Weights of a small transformer language model: width 256, vocabulary 2048.
Each number is 128 + 24 x the weight over the matrix's rms, rounded and kept within 0 to 255. Layers, rows and columns count from 0.

# layer 3 MLP up, 704x256, rms 0.0528, rows 240-256, columns 0-63
[[122 114 109 119 115 110 105 144 130 122 137  99 117 142 112 122 135 135 152 128 104 131 115 138 116 167 154 104 150 128 128 100 100 100 110 131 132 124  96  95  99 143 151  91 124 137 181 132 135 144 128 164 129 130 151 133  81 112 148  83 127 140 130 108]
 [127 110 116  72 142 118 135 143 134 159 146 112 130 141  98 154 130 120 125 157 135 116 129 135 126 110 133 133 101  98 157  88 106 110 102 117  89 134 131 138 138 129 121 126 107 112  92 126 104 149 100 113 144 104 144 149 104 112 130 130 142 143 104 114]
 [150 143 133 109  91 144 112 143 111 118 161 114 145 130 114 157 108 187 112 164  80 148 154 122 114 179 161 111 128 106  99 135 100 102 158 100 147 119  90 127 123  88 116 173 129 135 126 140 125 119 104  98 155 153 128  93 114 106 151 150 101 151 145 110]
 [179 114 110 107 121 139 134 155 150  99 133 161  77 111 125 127 144 152 100 105 130 144 110 131 138  78 139 152 166 111 113 183 132 114 139 103 138 115 135 170 163 139 105 145 128 132 110 104 150 108 100 112 121 140 134 132  72 106 162  92  93 129  56 130]
 [155  75 144 174 103 143 145 145 168 119 110 106 161 117 135 130 152 188 120  50 154 134 121 111 139 123 115 136 154  87 166 111 146 128 109 116 118 117 161  70 185 130  84 126 141 159 147 144 182 167 100 129 108 166  99 145  92 138 146 131 136 152 133 128]
 [145 139 162 115  97  87 132 130 124  83 134 146 121 143 138 144 133 136 138 106  86 123 121 147 145 120 137 130 127 134 134 134 122  94 152 145 112 129 146 116 120 126 114 140 131 133 103 166 153 152  91 151 131 170  89 124 119 118 120 102 115 146 120 125]
 [171 113 119 104 137 136 158 123 148 148 124  98 157 106 153 105 153 132 175 117 150 132 112 130 141 138 149 180 133 151 139 115 102 156 127  90 115 140  84 120 134 118 152 166 136 132 111 144 164 114 130 124 137 119 141 152 135 106 128 130 113 121 119 132]
 [132 138 129 165 120 151 105 127 114 116 140 124 150 110 110  98 105 112 145 102  89 143 144  92 134 113 125 116 145 163 181 157 143 123  87 123 108 136 139 128 110 111 150 169 169 118 107 134 176 139 125 143 145 123 115  93 129 151 117  94 106 158 117 131]
 [127 122 123 103 140 124  98 137 113 156 140 160 108 122 176 129  83 124 135 144 119 121 106 135 141 131 156 102 139 111 151 105 139 141 168 136 151 127 119 126 135 148  71  96  88 152 150 108 119 164 114 162  99 121 142 172 164 126 123 121 128 145 110 144]
 [123  73 126 138 112 154  93 147 137 123 112 104 137 116 126 153 138 120 135 132 121 136 126 117 128 149 130 113 129 107 124  96 133 111 142  94 154 107  99 138 150  84 134 134 166 123 110  93 142 136 175 143 115 117 116 129 125  74 160 140  91 125 131 108]
 [135 131  65 144 144 140  93  84 114 135 138 179 151 141 119 101  97 132 155  81 152 151 120 132 130 121  97  89  82 131 149 128 105 125 150 115 107 128 102 121 125 148 136 146 161  68 100 184  71 101 141 181  92 111 134 150 132 164 133 110 158 117 126 109]
 [125  99  98 159 107 139 132  92 122  90 137 148 112 108 162 182 116 120 144 126 164 117 156 129 154 177 135 115 124  82  69 129 131 101 146 112 109 117 107 144 171 180 125 101  95  97 150 139 132 162 144 143 102 148 153 147 146 124 115 111 163 137 145 112]
 [141 161 159 133 112 140 115  88  91 171 153 115 156 124 117  79 120 114 128 146  97 137 119 106 116 139 156 112  98 105 118 134 117 103 141 153 111 184  95  61 138 154 109 157  64 191 110 164 103 140 128 142 126 106 148  93 136 115 105 131  68 119 142 117]
 [113 133 106 110 122 152 144  82  78 148 155 132 148 108 168 110 122 152 140 163 148 140 105 148 140 168 131 107 113 160 158 143 106 155 138 143 135 148 168 126 106 164 147 115  99 136 133 104 144 118 121 130 121 126 151 141 138 157 136 165 145 137 116 118]
 [113  92 151 143 139 109 104 107 138  96 120 192 130 138 141 147 167 138 105 122 125  92 136 170 146 132 121 139  88 167 126 119 148 166 142 130 132 118 112 120 150  92  93 122 182 136 159 115 169  94  89 124 102 128 106 136 129 176 120 135 144 145 164 134]
 [ 94 124 145 133 171 120 128 121 140 113 155 131 102  86 132 141 110 136 113 143 130 149  89 144 121 152 143 138  95 139 138 126 117 140 129  92  90 115  69 100 121 147 100 117  86 152 112 148 122 123 161 141 148 108  85 170 135 147  93 104 152 134 115 106]
 [133 117 146 116 108 132 149 147 154  97 103 121 103  99  91 137 140 131  98 142 105 141 116 135 105  95 166 113 144 124 125 140 151 146 111 138 112 152 161  95 147 152 129 130 104 136 120 145  88 125 164 140 153 131 168 101 103  83 140  80  92 149  73 129]]
# layer 3 MLP down (transposed), 704x256, rms 0.0528, rows 240-255, columns 0-63
[[146 112 154 137  93 124 127 133 115 138 127 103 104 135 112  64 143 184 114 133 110 125 122 133  96 136 125 153 144 165 101 165  91 161 132 133 108 116  98 164  78 135 169 134 136 110 125 213 119 138  85 200 112  87 135 117 120 113 108 127 134 110 121 125]
 [122 110 133  69 129 143 132 128 163 153 142 116 164 113  93 137 103  96 128 170 113 115 151 113 134 119 122 135 110 105 146 114 100 106  99  97  97 133 125 163 162 109 130 139 107 132 118 123  90 134  93 120 146 101 134 138 131 132 112  99 129 153 128 110]
 [142 133 115 137 110  75 158  82  79  44  97  76 140 120  96 111 137 139 116 145 126 102 144 125 105 135  70 151  88 127 126 135  88 175 127 138 119  67 132 141 126 110 100 138  92 163 142  75 140  85 141  94 145 125 101  94 129 188 101 134 170 114 114 125]
 [109 120  77 164 118 107 146 117 108 122 121 133 105  67 138  94 117 166 101 119 102 132 144 108 147  97 158 201 137 117 130 186 161 153 134  99 163 126 108 164 154 129  74 138 149 113 132 111 136 117 119 160 155  91 152 124 135 136 103 144 116 149  90 142]
 [159  86 122 143 123 127 153 116 182 129 123 145 151  74 152  84 134 152  81  67  96 146 126 111 111 123 112 159 167 166 169  95 105 138 101 122 118 120 133 122 145 113 110 131 111 152 175 156 161 118 119  94 129 145 100 123 124 131 150 135 134 119 149 142]
 [126 103 122 127 141 134 111 146  89 145 146 156 143 157 100 122  87  93 109 135 160 155 151 109 121 141 101 120 128 123 132 123 109 159 122 127 120 111 128 139 109 141 132 122 129  97 130  95  93 132 152 111 153 108 142 133 166 145 161 127 101 145 151 126]
 [142 117 122 123 119 116 136 147 130 136 114 117 148 118 144 108 109 171 128 114  92 144 127 137 109 128 112 146 165 128 150 128 119 129 146 135 121 144 104 138 119 136 144 140 131 117 114 141  96 122 168 126 112 116 149 148 147 107 181 158 117 172 125  97]
 [127 135 131  98 122 100 147 154 112 137  86 104 153  39 174  88 124 146 141 168 131 148 122 160 124 108 122 123 147 138 153 127 129 138 154  88 131 157 162 137 130 142  91 133 121 151 117 155  95 158 140 121 115 140 141 160 159 130 111 134 133 149 144 124]
 [147 148 122 150 115 131 139 147 118 126 102 162  99 110  58 104 159 117 133 145 134 131 121 109  96 113 105 146 105 159 146 112  98 173 120 156 132  77 138 188 129 110 147 115 145 147 150 171 110 107 147  95 175 153 139 144  95 125  92 120 126 136 147 112]
 [149  87 129 144 136 124 131 167 131 137 117 100 105 116 157 147 113 119 142 143 183 147 130 125 162 146 100 131 124 134 143 115 106 103 107 112 144 101  84 115 141 105 137 112 137 129 114  85 161 135 142 110 102 113 103 123 117 107 150 145 106 126  95 127]
 [133 102 139 132 170 117  76 102 136 155 126 190 121 105 181 106 124 130 114 136 110 155 124 114 162 112 134 133 133 131 152 133 141 143 157 154 113 135  85 130 127 136 125 140 137  56 110 181 128 178 117 157 145 115 112 155 162 130  95 134 146 154  99 104]
 [124 151 109 132 149 132 140  95 107 141 128 129 169  87 127 127 137 127 132 136 122 114 144 141 149  81  83 158 149 175 128 155 122 130 162 112 105 131 107 121  83 158 152 164 161 110  88 169 134  94 135 172 134  76 149 138 136  70  91 146  99 170 151 122]
 [118  79 129 155 143 161 109 207 119 114 150 138 125 137 118 103 124 124 122 174 181 126 183 143  94 118  54  98 121  93  99  91 119  98 112 110 120 181 125  85 153 119 101 125 165 173 173 123 139 106  92 102 103 124 145 157 120 109 111 118 117  92 160  95]
 [114 117 116 101 104 120 140 139 100 157 161 137 122 147 151 145  98 122 159 107 132 111 106 130 168 156 136 129 136 151 141 150 120 167 124 146 157 158 148 138 135 165 123 132 120 118 128 121 130 108 101 140 111 116 147  98 119 139 143 129 154 120 125 129]
 [ 93 112 117 132 111  72 106 112 108  91 155 168 118 126 123 123 126 129 123  95 180 114 143 191 110 103 114 114  96 121 114 112 129 140 144 133 126 139 116 100  96 151  88 121 195 138 147 155 161 121 124  90 139 134 120 119 184 146 142  82 149 142 146 134]
 [145 140 138 138 130 140 147 138 121 121 126 124 113 156 133 141 121 128 144  85 125 166 130 104 123 153 139 194  87 123 145 112 107 144 128 143 124  96 118 163 133 133 127 113 104 107 140 100 122 126 127 119 141 118 113 148 160 119 106 142 131 126 122 130]]
# layer 3 MLP gate, 704x256, rms 0.0528, rows 241-256, columns 0-63
[[103 123 108  99 138 149 132  88 104 189 121 111 148 146 139 149 140 137 108 165 131 113 107 114 148 124 149 131 118  92 124 117 126 166 145 156 114 132 134 110 119 115 102 124 117 152 132 132 159 138 132 116 146 133 146 151 145 103 139 124 158 131 136 128]
 [110 131 110 165 138 116 145 103 106  80  59  90 145 122  77 125 169  81 130 115 159  88 149 138 146 121  85 187 132 112 156 165 111 130  91 116 108 111 157 138  90 104 135 125  92 101 149  96 124 100 128 134  99 127 128 101 151 175 127 154 167  96 113 121]
 [ 77 122 119 158 134  93 163 112 100 134 120 130 121 126  90 144 160 126  90 157 140 141 129 167 128 149 149 141  96 156 124 162 140 145 102 136  91 129 148 121  86 154 173 150 158  70 143 109 102 127 153 111 100 147 176  76 174 102 161 125 141  93 153 139]
 [126 110 128 134 124 143 129 135 116 119  98  94 152 151 124 172 138 130 108 130 151 142 140 127 146 111 141 105 107  97 140 139 130 104 144 134 133 148 175  91 143 125 100 118 121 159  95 106 134 137 107 109 134 133 136 116 100 124 146 126  95 195  88 124]
 [124 156 113 131 149 116 106 176 115 120 126 135 136 129 112 104 175 124 127 128 141 113  96 153 107 114 120 140 114 128 126 137 124 108 143 123 112 125 162 138 166 105 161 140 116 122 171 111 131 119  88  88 107 143  85 119 111 160 156 164 135 116 149 128]
 [115 116 130 128 148 135 140 120 139 130 106 150 168 139 164 152 162  83 132 148 131 120 119 125 101 115 126 121 125 112 120 119 136 148 123 123 111  89 131 110 127 145 135 141 129 101 154 142 157 109 109 160 164 130 114 130 139 105 137 120 107 106 119 130]
 [138 115 110 114 141 148 143 133 155 134 168 144 102 107 103 128 148 128 110 110 135 108 139 163 136 130 130 132 131 129  98 154 147 113 115 138 142 118  90 143 155 123 119 130 116 120 116 123 121 102 121 150 101 131 120 102  97 118 129  94  98 112 145 124]
 [138 155 177 139 149 116 170 130 111  69 116 155 126 118 157 146 143 138 139 114 123 138 136 128  89 117  99 143 156 142 122 149  64 165 143 132 109 143 151 107 129  94 119 110 148 130 145 159 144 124  76 115 106 140  99 152 116 127 100 130 142 171 105 140]
 [106 123  84 122 129 161 131  89 113 125 134  94 149 161 112 107 130 148  88 137 112 125 106  79 119 138 134 166 151 108 158 136  69  96 160 159 136 110 126 104 149 138 117 153 127 125 157 156 154 136 119 128 130 111 113 127 132 169 113 133 118 171 134 123]
 [149 111 173  93 147 145 136 114 160 144 114 124  87 128 167 140 125 139 116 159 107 180  99  99 149 134 167 147 176 108 122 137 173 150 127 153 132 109 113 128 139 126 126 151  88 136 145  77 170 157 127 123 153 143 110 137 189 101 122 156 124 150  66 114]
 [143 162 109  75 122 122 123 103 166 161 115 170 115 121 157 123 110 141 140 152 146  95 122 118 136 160  87 102 145 162 131 100 125 149 135 136 174 133 125 124 115  88 115 138 119 168 139  94 120 110 130 158 137 126 132 119 125 144 161 107 114 144 119 154]
 [101  88 131 153 112 133 169 162 127  70 135 160 128 129 156 112 130 148  85 175 173 119 155 134 147 118 106 114  65 141 168 159 132  96  89 147 107 119 114 127 130 124  67 117 160 149 150 123  93 115 139 105 142 108 108 130 125 112 127  75 113 123 131 116]
 [157 132 103 124 153 140 132 132 125 181 130 157 125 126 119 153 111  91 122 114  95 150 118  76 173 151 121 142 129 143 123 102 151 185 175 140 137 132 122 129 141  97 116 138 139 146 147 140 122 124 110 120  93 130 134 115 148 133 129 104 143 122 109 113]
 [115 158 136 130 107 111 177 118  87 111 115 110 124 104 132 120 120 124  89 147 112 167 170 119 119 120 127 143 110  96 137 139  94 114 133 160 115 171 124 134 117 135 118  89 120 124 133 156  94  99 146  89 109 136 125  81 129 106 147 136 142 101 116  95]
 [158 107 125 142 123 138 155 163 110 146 115 130 125 132 131 111 136 153 136 145 102 119 171 100 110 108 128 118 136 130 128 121 174 125 172 131 130 151 148 166 115 162 159 134 100 106 107 141 116 108 111  72 129 146 130 104 169  98 124 137 101 110 159 126]
 [ 96 103 130 105  82 134 133 116 122 113  66 124  84 120 120 140 141 132  79 185 213 131 143 164 111 152 147 144 132 122  92 130 113  95 135 140  75  75 124  89 114 147 117 180 106 146 115 143 112 121 148 121 159  89 178  95 110 114 117 152  96 117 139 100]]